config.toml
head_dim = 64
vocab_size = 8192
activation = "squared_relu"
norm_place = "pre"
norm_eps = 1e-07
attn_scale = 0.154
init = "normal"
init_std_up = 0.0276
beta1 = 0.9
beta2 = 0.99
weight_decay = 0.1
decay_fraction = 0.624
decay_shape = "linear"
seq_len = 1024
Each number is 128 + 32 x the weight over its row's rms, rounded and kept within 0 to 255. Layers, rows and columns count from 0. Numbers have three digits each. The size before them is the row's rms in percent of the matrix's.

# layer 2 MLP up, 1024x256, rms 0.0812, rows 233-287, columns 128-255
098:165077132069100089137121175102124136108069080082117139100062189132079134118102125153108143141132073113117125128153122082056135107094156189112128090117155125121091149153113151149158109100162106152138111113127118140137166099160129117082106144138149118147132150142084195163151169152166113108144125108123091116142139213102154161128156133157191127123140113166084101167102155111119101072086
099:131086043148103120119121096121108204122120113106167131113139131130112108091087093162117156118156140077108179177142118132114189163095123130143150140158147145100148084093085131158139138113091044121101087199154122162142126136102107134125180108118111098120076142102100169149213151145067156141089175145102058120079051179144146215109080106139154142115164152107179115155179049141153131106133
086:089099089101124163124168142166164166079113098088104136134142041170151117160113160109156168147095119152123145177120099083151101103167118094092134124125118100130179148126187173175119129139114108100070089207143159182114068122165099104111120166165111123139034144116150124098160083091099145113147114122078115074061124155180106123164127066126138127126100151066139181150110179090111114122111
091:174130136119108145167151124145173120122171127073160050172131163168158122142147111145122137088123131134083084148104141128144144086090136152148150104115148139082101129160109169142132128139038063112138109157101118166196122105099094119102157161125107134126068214110149125122182138131197167078047185171155086142119140125109127187102073097142186157143182170121096121142168081153160125124168
107:163105047113089162054158133103134087147089124129177149157134152142150167100168135114146124105102110213080102174156106122107141094069133142127139139116081144116133179185142200107163138100125117130115155164083182137132160142148164138128141158112174130072131137121145175110117084087131128158126125134147133120129177112093095170114191103118155129172056150157151120135120190132144147081102
102:137084103160113157162171138091115123169157128077195153141061105154130125095151146085106152117117130187143161176133130087103085123039117137134108139179206140114134099185110153104147184124119118157083180093136112137149140160110133199168169149171046177138065136159164151106158138101173139129082103126095057134115120152077156189139128122086147105079194128132108109071137078155076070103183
113:156082164114092141162119083132093166125126120095096115160131137117139139154164099119109154113086203135158141201146114152157123145086137144154148132135136118127121095119139177163169124082138109111117104132151067129201142161140159148140126098092131116194068107095112130149152099154134132170091139146124047175137143154137140150091114102132104111128130147174118063114097141097090192125121
106:114124157100066059134107086144054100147154104161111140141105147167104168171118070076134154217108121066137100095110134106079152158117106121112124113097136092086147122170180191154149151135128166142147086120132143118106140131116127187192162111195119192142125143191092126090186138166153162172108157144188131151050129159140119110174128120051127140132105074136115113153118105139112197044087
125:114125153130107105134091171129143143117076122127148154168118078185163196134105167133106182135124118107112086147165091114150151078098168181163137147098132088127109118139119144122100107166106104123096115130137112097161106120086095085173196150133143199068085160117144195149143147148164124132131053124119114124081145181086146146101106117190108120147161094151134110127073129110121069117208
098:079138139165140180148126148115112139098083076114151128142146072103104138099119131170150132131169169151179182122133166123135169168145109112179194199174150123080130089081107100126165071152109155084105117104107104093133064098123107148156198151141141194103088148098121136150158159203161152146074164086100130133109140152105137110120120125131128066147104134143093110155117120135155081096091
113:090082100148095176078149170115132094040058135143113127132105164100094209144169145088140148133116152117139122081109127072145189136116147174107113072190119078136142136168150153089131101082116102159132112143163148094148096126058105193093133107180135114150097181114107133123111128152139131114145094133094159195106130132120183123060119114129144124143171111175135157145100173061075172107157
089:129133135129155160112107098132132101135088092157131141090108175112158127090171034097171187125129121130116158122156109120115214121092077123161129191173113087092062073104179147064165146104119115138114083142120125137128134128111121130143164128110090216078121161124114169147159155196192105092109105101148085111170121140085096179119082120156145165111119119129112149143136153113106102102105
101:129184118129108148061156076127174123102200082155166154151140152136093173116181138105154135114084064120064169175156062104097122094103093158142144140165129173091121083182113138115154168170143127139124194167103082118162139178141099142166164068106154096112096160152101107062131130127073105130118164151131112128089141145100136161052142096147101119158093092133096102098151082112105134114102
083:155130141046091165122159134108141135133134112047157122153164092144140129125168124144137177187102129124118138147149151119103120063083129173158150082158143123107117086181104137144142134125148102104114056186165108121144061134142114109129106164155098102148092183124089140141152142183119207192068124131163082110111091177146146148132082105159150126137141152126089156132159107134125169074096
121:068105084097096140134152138124109188079050063152173162142130101090092139134163156114164149135129067117128161142067076119115130094109130170142069112116124112127078106165149145115159141092169146138134103145153088108187106177121173119124190167137138157111149142122061208142137090158106122179149106097159137114124090108157119157102188140110124063160203143187130078184136120133156124143139
099:167134159097144128114072104066141147139146150116137095124111159185156189119114084125139147164159117105130112133106088159160127138123094174058148168156075102072123124216146153183147100137136124096145079128082109158140123115105083157118137069097124151130131150150074160129185107168116204075110161051123098161104094114102104154066123137075154151139126083143144097123131126109154074127098
096:080133135120092142171152091182115110158094147132186170107113131108170139182204107185145153129120060117130167123172103118128111114104176183119149151094146163073118149097143175122158105148110103099141098108132142176136104134132211122106133153095108192099165139041150148148089135095099120108173174162132144151110194111103131137075059109127137175188125120178132135162123110067084099076121
094:134145125080126122132135099154132173123123147130207098095125110147110126161125084196139142120103156183065141062182152153138126107110113143187128145153139110147141183160105156188146165146140119137116139148145097129135088106141119189184146098110074151105139138158127122147158143144109169116058144098150175155106154212113161139157086150119139106149080170143127134185125140158163133138083
102:074155114071105148119167078139115066144111113141136118158127148126057152108139068083124148113154160162149203091136140118142168198074098112114134175204168134151184163157133131122135134104090143099131105145106168155183103093160095134100142151138190175114134172152114089144131154128084142069135121085172090143161144145122195111083200140148132086113084107155093107156190144109078108104108
108:130124159131131138144096149110148169125174148154118137116121108155147115116158045083171193097134103173047113156163077164131206134100107107143090139200201145157176138128121097113119087109126080109115124133106122128152149170145141115192148099105076134082098204100109126095222099096115122114127140102112167149186131169099120100164111108215136116125149109150133106149130144094057103119096
100:144089134117118126092157111051176157127168122153056051130153074159115217092160109131133142143132106172158154146142080137143064117101104139147147182182133087150171116121197124167078124130116171097105125131135078138133156132134093113152186146165134160142132157119121156162137120158170180163148165197156165099137060128171107144145095077112196148131119114141107089173142059107109143121134
088:111138178086132090084109138132083131153127129099136155104179146168183154153078099155124140152115147149130112142060097099109137133133105139095081110164199098141157082117156116139094115106146165167125101148105175115127149148158070131110116154165128132154108160181118111106116154084140111151192082173130151147123129130123147145160165197144115115089176103069060117090133133177048121063183
051:116067079108066139173109089130135112098169050088118135127128160138140073158157067123188164156103124130125132162125114091130127115085137113138114161156119128162107125115170101151101133138130136173100096200093111093173119129065096124111135134116086195115143170154117196137169133183167156099144107118131173118123092183100117145138119118110171128166099076149075141152145182148052156040149
109:160100166122108169109132091110074114165124137168104026134105145150117173166208112175142167115145111143164111169129092156131165143065162127181138124115090166112149189168125125116166110133053095098092143186195105093124135173085117136123156077135100161118158155057167180124110069136120205134105160115123139108148066111115122137122138094106114122140103125176139108144130101179153144158154
110:147095145098085158092173112116067106108127111114122102149163098138137200129167084079179118189066163141081134150116106150098119113115170172177162191129138097066136137175154159156121158103149099143130098182117064141112124101091113165137110125144071133141084137167099134150178146135132241168145166112174176108068056172090091094120089178119179136099112105155080111092141114175087186072132
100:101112074122095151136119127155081097146106144100181185132123128156117074186153087122081136157082111158157108136151148149107148178125129141126149158156148130101116125129153174141163144089089070132102114169159100130119094145134135120093141156090104159129165153181108134107126160102141157138113212144076141181091122162136150155072131077078087151138134131150074098169198083213098143081067
109:131079082110084147092121147171186119146145153123113064101149078176151113150142159148108164116083164176148105154148106108142164114107083132173150136111128101160133175154112155101086157074121109168162161194086165134151166107115102181062087204160104098116150143113163113156112117123106118119085105141105163170107144108115172104122117171154174119163154142100090098143125129172105110118129
097:079174074082139130113120132158113115116107144064129118144168100139157132161118149149141166104138096155122155104130138134145143119115110101160140148120091126140123127141102127172109101139139094154118140116120099189137125088147108057082126107140101132092172154144097177114166118181154136073040150117099118170063160092176087125179138176131100137173131101137097135113171118172136127110109
107:151092095106123155079118140103201161122127141117134122128117128149146197063137107154164100135129119127102158117099122070125183160090082177171082120150117149066135116122099125096133139115090118145107128136089144036205111157150152140119083075140162191164130152157109108124117184113133130177148085180107112150139115136109105171144143154061185185153110183126137079113113173171145090059137
104:107145068149145154070163139123124155123112091153169145151066179137129192167142148125119167151151093132076143128128083084090117113102189140154168116155158133086101179103139075177128112098167080096161099121178146128195156131102154097136118107060070177141144180173087113133094090115161131126146116068121086176117170116093097162043134134124140164119121052108107091154162122085052122132107
111:151105099072101115138147116137116142152154042120166097128116127082170163097117084094169184145102120164121119156176108119106081066118129155125090147162150091151169154139083141121098157133133126191130074103108099122119122123137180159117118129115102122125136157169134159125178091149114088162141103090127124116205116230090112115120107136120148126141075096127020133160136130150096152127090
103:187101139108158117117165124149128173114059142100089142143092087147112120112118174121123142114082139117082153118094117108093219091084108131170100181086189199088089101168169113058147131143133147133110098148114162065160175074149156072127112164165096160114126169150108188102095181119111172101165115129103103096172139150147122115104089161114152125143099127147075086187115177149146115127128
091:094138144093156135112117037129095120068185128117134122140134107110140120097160100153134180205143089180082112159049087148132128108113103122129091125106149173089122152155122103108080160138073100114123118183161147085151061159110077131166112144152094183170130157178139108140186112137130170137187189148122099127193076102145102125135108090151152153136135107115113123144143118119130133106160
092:123153119110173144128092148103161120119097120056137126176137120155132132158142059109137172150127110131090158142140142107157139146109140145115162087091204137048081157172144077100120099129086105112142134121155123148138166139161102097063052154106064153089147161137128145098167186118114158110120062148134101195141154167172162143125097047163118076135110139160120109160143161104123164114128
124:168131107094110114174190133082091098179127129095126127128138108106141169160233103117154124150130092169122139125140105147098171164049156137180093135205098139127136145121125191147083065109128105168111122105125185131230147139126127151108150116148151160121087131123134148111127136085156165101152128123188134069084172134085170155104136173140183088134067122147115154157143130149063144124085
098:134136150095068098071141114135174122096109078094142114106108091119142149131109116103140170143134100167089159124166163147171111076129128171141213044113165083112103129149139084184123185142151142086113116113170129143147167086120134139138124085147137129142107135205126117155183158210127101105039177115134131158159099117072118181138097113145150108122137104122152177121130069132116086088110
095:140113126100125148150073144105165110151097162150136131153137156139153098096104137132100129151082099138128118123115183117088093182116117145113158136129135134089126182071162116086169103057134197141131145098093147098173133128143110075128127167098087131087049142141112141139187098079082139152121149106105118125184119110155086072178126105117187114141115154124132102108170134140098102124153
102:085126064030082080127139144152100142128102107149122115186172159118088111206148141083121134121088124169177184164137161109172132068094134134099186080155165138118132100153125090190123118118101112084125157162140138178137136128114096149111172152082116154137157169108163168096141133172189133112090205091084159154136076131097210120130106094134141064131129112174120138142160067122078163079072
094:121141107137077153135102087152096128134138123135148132101178138144114158099128106107123134165028079055139128085148163064140136164092181081082103166122131183140150117122141079179092131041141105128127148114103134097154118152127165141163097159134165108126073170125114141099097123168110122100176180127099089179102138158116192092069132082047125135143096124196083145172174170128130146044114
107:108099111168114110178074128094094156097125122170083081113169085154137159134154096152130136117161140108136161085119061145114202139089135104155132091115102137113103167154171167183105068121073124112137114073170142092154107178060109192137181098078142135151135153110129141136129119094080191132143172181186122163097077137142136168139117084181143115152175135178155092153150171035087065123147
104:117105146126102121152124106133182172126157112134152087188091127155157163106112125122139177170137104123168142066125127034149120121160151129147208109204125122134102119118066134151089092088117176106123135148106161104137099131133158120177120094170139112110105116117154133129170122098093117107140103091131130189122097090132159158109125154145144102154104127085076125133163079109095134141143
100:109069146121105146154125078163111092129105151107125107127151108149159142103066109180118157118112178146123193139144156127108123102098129176113120102128146156069089187112149144133097145163086147157116145103139075100133134132100172100067126126148129137128145150161091125100109066162139143139126176078091115131075027108065181140142052062105132131156133150123100151151121161100133121100093
105:137127164096095148140126162189168108181127060106175089125104124176086103045130141155128134126117169160173188118095123060154106151064109177111163086096132063118143166163176154158117149076124129154139098123116136175144169112137116112122158156161151105146159138103139107186154216127151113169079107107141102150151104142128129141144128120139109094121167136126159111100170088157123077104099
099:155108097152153170104077119116097162126137138164097123158123147112197141108116081140152139151087086140155134097096081124188098122111122149089135150180154132100154060132134164080089184153066110111095158132128166135123090178142121140094166114106160173158164175198108106121176116097211143061113111087128137142142090106138119109086071165048142135144102113142132119206176142121113141123175
091:116085054065145092131161064165037145090128124180199169141119108113148110125109123173109099136133163106113192103094140101132081133100074156147134078170117159095116103128181163163122147105155043096090097167137132127169078153147108173093082177125174130159122163167118177133138122146117136136110128161163128149087110151134071141147192065147103142112158153174118152119199139118123140069171
071:171104150128076150112133151159142174109131088107121141118163156167087102149162144105138141163112212128147115117150153114169123078145057193122111084122160116091146142129108153178106118146129154167072140120143132136147117132161126138094085101120118160157140146114121188144101148160072174133117089115105124145101094188060095104099113070112140159127132122129182077125177133137120114110151
113:169109138070158144128118135094141086121159122136134134201033112148122162124089082111119184116147104130152131140165150161165186113126136098112124131104118127145142180144073138118141112131023132104166165174138155109184117085159058124196107083105113147065155174151117159106141117117183091103110125099165114175117167165096123165138130130166125149176153093174138107127154125147088173121065
109:145113077145100197122102133132072116125112134188110161121160168149201125101131063171102122151145095122124115163079143115155176149050085151139108194107092183109170126184171139141128084135095148089145082113115093107145105166166152096177204068082143158112137195082088179139124101148148128118112093174080071127155089157123136127130105118140080110136122157114098121118184126075122122157134
104:150115107095129191104066098151133122088102129077145075118137119137112130109139098160157156135129133185161101203101108114077140139104126137189100078155172101115114179163078166141158167140069095133122150157156223070131123150140114139155127092166121162155081141078070116046109152167160165099166186146118090180148061149116189176120174151104130089151118101154127100130125141145114184119091
107:092064110131096096116151098106148117074112125064176129126134100134143125103129109169165145111059092136164178169154087115134166141116148103159126114108147161130135191143128129145048175123065116192164122139107159109145109091088107130064116077134155157127149163101121188137207177161155142141117182113125097188085172116193162123125102115065153120194117114169121135075112133131131142101111
089:235134137072093165117144161111148126123115079089104109089089130133115196157137033158204117142101133168141130157163169163167157066127139056198058120106106101139100118169109142139143107124158117144077131138136124126116151194132142160141141076127068149083110152186094186138090137098116099123089163118149144136158091144152131162170134076126169119120121129196132149144180150153114139069115
102:197116075109153120119107107175107128104139125083108112111128127150168202060140118141126178110130090076145105135131121101108137151119092127127149093156168137095115101141113198103088138096050104132104124109105132117160115129141084121101141157118146114102154176112104181131201132167141141102099164166148128109137113112154117103144127170152152140205156090121138135085133107125137146079116
088:135109130108123131075111118120123162197207144094072118131135109090181108154113147142145113144120149090085180119114155150057109155132113107101076109128139153118101147157165147183081101129115115120034210124118088113152098114143131153136093064162122097136136135090103125079123187133119129150151121129113115186070110141099147118094141116135114179138152137124159140180135121114125136097071
091:141093139062152125097102097111104167152167131168133098178091131102147120138124136093086186088105153159106095112120048031080154106138158148153092087165153167150085111117095112130131157110136102201152100080105109065165122165121118156102099149116110130077142132173146140132115144171134146155207148140162095146125139153104122110123114099103151141104148114087065149158104091132079180066101
098:073117107079077065142172131084164120105081073080115109132126112179107145139146121149186173155096149173109158116138075109101158107168093116120120117156112100077160070076122201142132148105085146130059125190184104141114066084101163179194070125150086171115114157215135146103122133109137090156081117139181153141068180174126142170136095093074123154137090090172137106139124135164148104096124
# layer 2 MLP down (transposed), 1024x256, rms 0.0745, rows 233-286, columns 128-255
101:137144117127124093106108140131164090130144153180052173107106103152118111136107150140146129120160173099171136088135118126115148147150166115128157114166113120156131129163131110160116075100153188105109090100095075071141091138177133132064136097159046083105139196098106157069120140068150138150156168121153113145122134128156173139147149116152131154093102102136086110139100115116108152120088
093:135108203150132144108172094109137074114126144130075104128124150106124115135119149133144164146108166122123106157136081129105115116126050105159138079149166152125114100103090110162142107112120152126096184087143140132126138036107066107123141111166146128164061102114142082116106137114125118116196108187160117123118127088136118125119176196115131141143198124077097123159126125083208171154127
081:140100078150143184152149075079121148110148172080148127143085174136198109116125154186137146126096129203125093129121138113057161126154141116162100158133120128161142119114152144135108143133135148118155174113127187116040138158108101090102126160138133063187114116125085112112135063098122151094139114139128163156100128101141132156129099134117145180082151186156148102132106151101101134150117
100:168120169122142096106104104143121065129130135084136079141147047114152150153169149200154121156191121140112092149135113224148158123177135180143124101096118121117176111146149112087137138139109130125114097162124139071112106159115133111145102109091145093146118142180145160183136116140118144105120104089131135136133168110148131122098087069117163130148158172110133177072107080145156167104159
109:108117160109180195126112158152148089143115101079092102125096120103159109123117131129096058126113106092159077104126179133107140070159133119107139080190176094133086105165123095152137127175160194061099180154123143134134136170142197154140076102135135164176166110131121072176124092145112162147143127182115159107144122123084153213087071114150126107073143106051116125138090127176159140110177
101:114108139108117054159153146148143156177144126144106133133125113063139129148076166118097164134183158153161095190171118067111146174102144153152114105135204076160112139117171159058154136134089127111115159099119132063096092160091135162050163121087108137108138159120099147121131153119160100126142114118180130141071128125092162211149124043083107095110101130055178152133111060158135130152144
122:091153127137082074149138150159152125123130181137060142127122091147142125053128120150114081163161144142115079084143146126140067125159050131165156145094105122073182111121087113158074159164185131120131143202150134132134130096153137184114179131098120139147161172145155142167153061087139140154119137113114164082112115123215176096104141119104147119153193070133177138124098132138151165095082
093:084173180170117056173187170157151066122103107212079148148164134091176149118175089126124146109118155110137123132046128115090123129161105096104105126183189124111115090150112137108179126099189075132119172109116120119043150172086169147112149124134102141123128154108125173102157100114137139134145120130176140125111100089123117059139103112123077100138147157079133085161128155153145100097179
128:134156127179127080108173122161099118194098106123164155162124165121177128102143079154159140128138197108154161165190122119082098163112159098106189076154145140124143122150180147113123106094083125116183114062122108159105126102167089226108131159102147111126146138115083094100136120166146133062146178152145087127149127122131088143121170145172120152101171081127126175126136137114165074170134
093:150126128086092099112166084071136116140103151105117065172147172120158147092102129167101116155094159119125146178142124157092117114147115076084097109138130122132106176208145151076187144080095132129142098124112155080127196138136125159156110113134142129168147123142094146079114099135074118132180134141161128192138082104074109098118151150169108117123190183177096135163151110130198157131133
112:124128117145137105139144133144097147211106129154087156103165137089099120154126130136104111128120061102161090116127148101127092066159142080090130171143107089169092115108198118146187190124124093167181130147087122162141134023119112143104087103102091044172096118136146127124173107141092144161152135150123152148148131099088127164150128140115101088116177174086173129053100211096126100134125
089:187086139133179159127129105162125167139162125104115096115146079139171135113144124067164138149130146087107110156215138184077098122183146144128160118098111140116100128128109166136161144077142107110125121092095114088124193110162136123185114135112135135177098144111125104172139156151087136147140139152154050148113114165172133131084095154113095145112144171174136098166148143137176204145111
110:154081145087141104124116111097135143130092142135126130178082120146138116139128129168036086152083114122142110125115128170094127127176114137129080139151113166190145074175147117112179118193101158128165097163156108127132115104102137109121184134141157181193119136144116167191113120144082050078073137129133115114169065162110109137142100121084154177083154118148172111091075173096149130120157
106:168129140125139121145123069137109119188172136070086105135136108093167123129186154143091082171161127042156101146171109225132125143075139133093130089147111064127144133098131129108134147129154090126165116178151101112119112140139149110150164126060111133120132088145112071157202066103069144094118194135103135142127143133147140186096102117132116136110138163191151174094113119102163135110132
125:151132120153163130201129135151123184100077116163110150114100164153100118140075163096153170132089137107170113142149145117179165160117155125110133170082194125145116098076062181187129124102057140090115114149131147138112123085061103135141122143129142148112142116183169102170118046131169131137127159166121061053091093111135080138101094128169119100119155121135115068187136105076163109168121
099:125174219171117116140089105122146161151205131123110154130098134143125102111105116162124134121179060144126139105104181148089118146198133073050055143160149113167154087143119120159185191163143120080133102127140121108094144124115126122123140186141161117200135132164092112139106147117167102074091094148098066160181120092132101137092166118120114099183103139104167086104065094095178113175090
101:091142086107109134174189101130134118197119159128158095146121109124133132110104094153109133116112130167120103133133054099136138068143131189134140092114175149090100185091177154128127141084151115189166091130157124103105193175151131107140115195122093153179147100083154121158179088122111057130112102075144120107110138166136131165124095102181131131078086120080124132158127148114131164107142
095:143186172153093110058186094163086151118146130077104150188088110089057142184095181118193074140105210165116120127101140105132151171113073111081153150133166113111131164152162114145140135217147142154126131151154114104016059174105110053090147116091139166133133140133086111095103125166093157123114169131151118093115099100105081122111119134109144107161056118109108144130107142138113102169082
095:125142166111180122079134110163179163127044157154141130110169165145094147153141083127108089084187099073101087092078157157142088127125145101091126209126154097088101126133130069149102149156136151138069119168155155170203139115121086149073102039148145089170167175128154093134125170153123117167155133114138125154189170081128104095139146132131115130082167161107128144105150120118160195177109
114:098142149083162156129081180088077162126157092171089126138083077122173139149144154165166092166179133138110158149175077151108168172131193104095065153175114117161119207075166099174085100142174162121162101125135138087132167141072118132200128138065122156178130165213173159166148097114074128121175144115151115133136123106112094121109115129171164121096147104139149092109150128163133127136130
095:103160134151096122137159135138124163108060092071167152102083072148131149141099108151108122084135115133118140187123169081123063140178110103141115135188171116104099117087193142119162175117123118152088112093123088123042139131138100126144106143127143140111106144082189125188115111110182149181147156105089174106122106188095130153171167069123166105123129137169094122078219081129066169062145
076:136110149137152124104121106115089161132151139154116126129169142092145109127167166109138127055079143081132090115067125183107138156183171133104104150113111132135107118104097125119180102123104140098094122068155107139091093135166140167151140132152068135135113023077063133142104063122095121140119157157120120148091124163113155110142080129110161114093172150066120074106088145099136130158124
049:130157167100112143120104132111100134122106155129134137144119135147178183117113093143061146083124140118136154129201111180076064097094140187114126197169075156145140145129103157119069140117148121063141142142114103099140165163209111144126121126130109110111114104092156105117119078131118136134116129133120138068184125119162160131158160117149142092179169112156119123137066132109113135139101
107:126127157148087106135114116161083121108144154085102094133161153132178172103117156098077136167209091129146087085112060147117140093155155136179094111072170116053087102129174091128176189099098158089089126157146150133124131123156100131158083095162098181101137117135151122165124122088146178160154126172167135134128158079160153076100089122072078109127127164073143163141205134124110155160153
109:143162140079133127125140076114132100090083127196042050103112160077137198137104114162135182149115139142121119089090116115126148135135142126099097153146064146117139110132095140119119145150085129167127138132116091122067116130121129101120148146136084197153102078104183154099137094129100175106184130097185186092110090129109064076090173159163139124093111185145087139159138139148072115159199
098:161136146107116195162149169086135118078103110099082107119141121132079152118103105108174144115105153133206093128181113127174118167138094145060056145064145125145133114143156077098095149069125123111136157140143156092149112165147115144107129172103142143179123164110179100166100061091164171138116070082176133078113154103133088155151134112126080121136118123188112084154082124159112106062176
105:146108152159135129173102110182159158082075092192141082146125117113155092133131116114146147171100179140166144127125123183076130133154120099145127135192104105119137176141160185095090171158112086176069166118203082100153086128138120164091107094165090132061129143112110095154103127088124095140145139125149030109091135121121135097141138137077155143185136143121166119043128162091101155096170
092:098165090124106097158122173142129106154108100115092165132085160112087114182122204104112104144127179167105090145112054156123144123157158145113120182120138107190058118080150143125113132061141103162156128139178174103178144119109112116146183157179092082116170169098102116180156199129171095116148118072149123152168156115131196157083134107169109118130066163191100140088148103130116148133108
106:155137111144165165131103095140118112125120160118156136110134136159145140168113120179187089097064131072155182099119114139142124156151154125120142096108104106191166197083125099162137122144083192110112178136128077135070124127116125167121092185135158060158178100084205132157147107095153055103120126162171159135076127085124150137128161141135158105148133113105097111113142147132136158156119
111:114132098140133155156182069134104187112090076168168197063049121113095157127118206092124128100139109190177126133150198152127170101088170135194100143129127105107082135129163167137146177091143144152087147169138101097135125102179088078137118070126166184063114122079143168121195121137131137194093192090136102106104133137169123113103104177094146146084143114096128121116151100131088109120135
101:174100153138182146173179119135186140141110101159164142111125154161127107178135226072120132158104183115105133123085102074110149208124131081144119119182099136101149146155122115107131145136151088158126126126117101041121111140082146143097171140154150113137135133056115158123126104044126100165145082131067157111112104120114112089127161128190132123113085154130131151134142127117100095191083
107:141114125154090114147160107135128098134126091097229200124065102185095135124122118097114060132072098165125136129178141157135155175091100167124134143153112128171123169121147200115155135128091135114151096108133095110091135195112140139177134077131148145146117147065184116112094091129169129129071105098209083141145100131100121187159125099154155109093198107135140128160109106108065146145117
077:110103163141145101062135146087128172095095156172042148117179128136090151111151125138168084169167129093125125159090078135098119136162100149180098174133123148105133156106123075126120114133146164151080133132159083129062124170167136147143091129128098100198077109100124148118130129093090160120148060140132124073101150095120095144103149160133148116126155120072145148139095150096059121178154
086:085204150129136127172130153135136155148154173111177117096069133118127108136081159125135133104170128122114135055134125087183044129174075153130103099117130132111118134186125087110140164176198155139139121093137101084109135153154087157115136140148141098111154099085123092178116111164135047133111134122164168137110105102118124094212120115144131125150106050099161165104123129092181139108114
123:080126117137100171144064151117103078131118165104160138111108149146100142102155132186151125090165151118149109086107116083125099044131163114083072085140118193141150100090171098106120064118089179165104164131169176083152132100109116167127123096142188135104155126172185128186121158163179189130133161200182175089123151123094097050103104152096115139102125135149121185109125030150112109119112
101:141135100167126115142084148161122160116116106175182076173131137124134144169097107096092119093124148080115104101140095139132059153177145090103113140176089153165132155137151117128124108142104120167126134065127146090143149111138108130107145060061156132154209092118143171180099154077147100107135101072082133177160124136113136029182113118093136086104122180152150135080047129078101143184132
100:106124147169087157161186171064152152121131154122169125097107094120139180119082098120155150112028134177113149144153129205157097119139070124162126139200124135122122129124126093057139193147140141115121133113144103114073095127134162132146119114156119089138134206023088181074155061160104149109111107114155178149131140120101176149096081159134154105083084084133164116178076130098117146121190
100:140196117105193133125179082139113083121134120146115077128086179131141131083119172127104112094098100141094128124138151125112106092142162142098108077119181159097141130094064147072093140133086118144193131163100110175128150105169150106130137123104172078126191166152175156159156106129165118054127121146154126142214179115138172082177135148153138158114125034106166112113140168158108160117062
105:149151139152130110138097106189058110138099098099112107126142120099080050154133126179109086096127146098160087096126135166083165101127107149156135073120151050130150102108150150160130122086088144147086134088136142089137128138132166144137071185140134080197142085068169148137151137134179099117131117148150142124103080118120142081142163128199093133083145149055110117159088162107156160123167
099:122100113111103134106111101055179095134139141159085061138217137117163163128116158115064145118156097209101108153109110141081134100124109172080148089135105147142202091178139104074154169145180117165151143115099138109140108171130118124157144126112172107165172106163172138104155090130162154070135131163102092103165098130132108136112089180107083145085115120192116110178097101136137109147162
105:169064194110117133147067091160135102128160162126104128117094165178157110151127098022126112087189090090097108089172138087114151112103149152101095094047134126124250127174128121090108109171127091153152128179152191123104053181169129096111108110123131157113121118104128119112104130114152156118148138070181097116133126130104142181183145179091146087108088083081166118147105136114115092091122
103:135236146083116129162098155127139152138080133123161103050117123098097164109078151130179102135105100101119128146113130120098118093140107084163101096116104124165122165162059079099106167136124131119138115180133117072171128193058101112127136093204116102109074167107167163155092106135175144137105125082121173096130132135138160118121148181115119122092116111132125067076164100135129138115119
105:173189153173142107114108166190132178127130145073110115033074129145082172174126097134123028085122182142189072095162114091154112073135106127132122087089125096173142131138113111161112204208124127177136154107103090152069091113134093133137162149149126173092113127128160154140068137103153123144145160127137112153145124115173148135127170072187099115114159082130144205136095099127161114129147
098:113075067135189116147130159074107207100146132133117188124107157135160136136133081174118145142099156128141154109168090119117063130136091151135125159190141108146138063134157087156081110145147179159130148084106090186060059142109137156114105117087078158131115081111135143123118193074108198147135115088116165119124152152094066147122108119105145109112126170085098141150125148175122130163151
078:110125136152082051140145148153124155095121115142121191090112137110095165079171097063138097129106147112128099101115122104105164176135152103129147186159096153135094102174113073120145109191143087182140214097140114116141120160137139118135124091103127170127095126111157154131102126077107129120097138167122161118180139167112158078082162161149102132156130101174098206164179154152157176201090
080:114115114145158166176164141119073118146122135173162097102099212105104188122139169111147119171132115140183175116194147159117131170175159115095170150089129155176153106146149133100131149119122111069147114095112080094094133107087132124191159139096140125149158103162149143107151080149113075079125139134134128124153134118108101173141127115124136147186160127140110104091107124122147155104149
111:133120129163072148133083165143134149100113094091131134094165149160108100123139113162165128105131110073188137126098145086116063083115069085103139148154096187186095173133115099139082083118134163135136130148057104130108051120145173138090173137142156134106106045139084155095106170161118110147154090166089110116118137106157178132129133159169156152126140134098166094093081135047117118139130
113:084104156148113133095116144156146112065147127113093099068026154117118158145143097130181122155183090055154101112140179198112141136224152172165168187109118091074119096118123113145090122128124132141146155118186150184129103066090211162164103119164077154101168110129142122073112106076124146150146097160109142138105111123079104109132151086132103086181120159096145146154091140077141133161145
094:142131107174147124148140138123149134096201157159116133063119142165106129133175150106113104157148132134101131094089114114075141119135195168137054101113139090152136168098087135114109133121177116133064198142146098133123110092113046144123129154167146107147142150097067107101118151183181150142143173095162189156167201101139185137105135135170107118131108120131141183148091162090079124120111
094:126148110078070156149072181140118150114057127089110146144098101146093125149112102157126116132131126109170142128141152173151148142151146095151109132147064118077132163120126163131084080150119146072110112209095122085134114164151136135157117100118144090125137154156114078135172141120110148174074106184135097102119107152160132102076132138155129157126209143166129150141156066139127129128137
091:110145110144124134108090096117089101157174132114140132072156123146139119144130126108136064118132140108185131128126135120108094135183142081171125110124129150168114153161108124134185128146142091142109088145161122150124145128136126155126199116155141164116122083111118127146127103143129156117163145173145108115174101106193138167136120113145135069125177108094166196119166156128128137111128
101:202104080080127109162119109172121183126120060099152140143163100110145096160137129053155109127111133144072145089124088111163120090111096100158147103130078146151095109113109135177155076125126141159157101098155180126176111142114133119108096150169139085114067167159124095109113055115102160184125135131158065097130161130108137134112143186135133148124122112145196174102093161163171144151066
077:100163115093115166197111148087131106135123135109151111076135137132102092118152169114151190064215127137094142085160161101160143093173098165155143174152191092088134135128164080073196154154127152145184158110130166135138084132140143161161154114105122100148160124100070096114095124105198114115112192088107147141134096101103159137106163101122130157074165071132118156177122152127092151102120
087:070133173118169119135147086165089190137192190090134129145128094125118011104153164134079172136114106134166120096123107149109145121198159153135134135147109177113146130092097159073114095096149145133120135118166146087060149176118122115203144124107120155133115039074140092096148123124085128130116167150143094113093113088115093070135147152123130122117169175117111117097082160118074139107115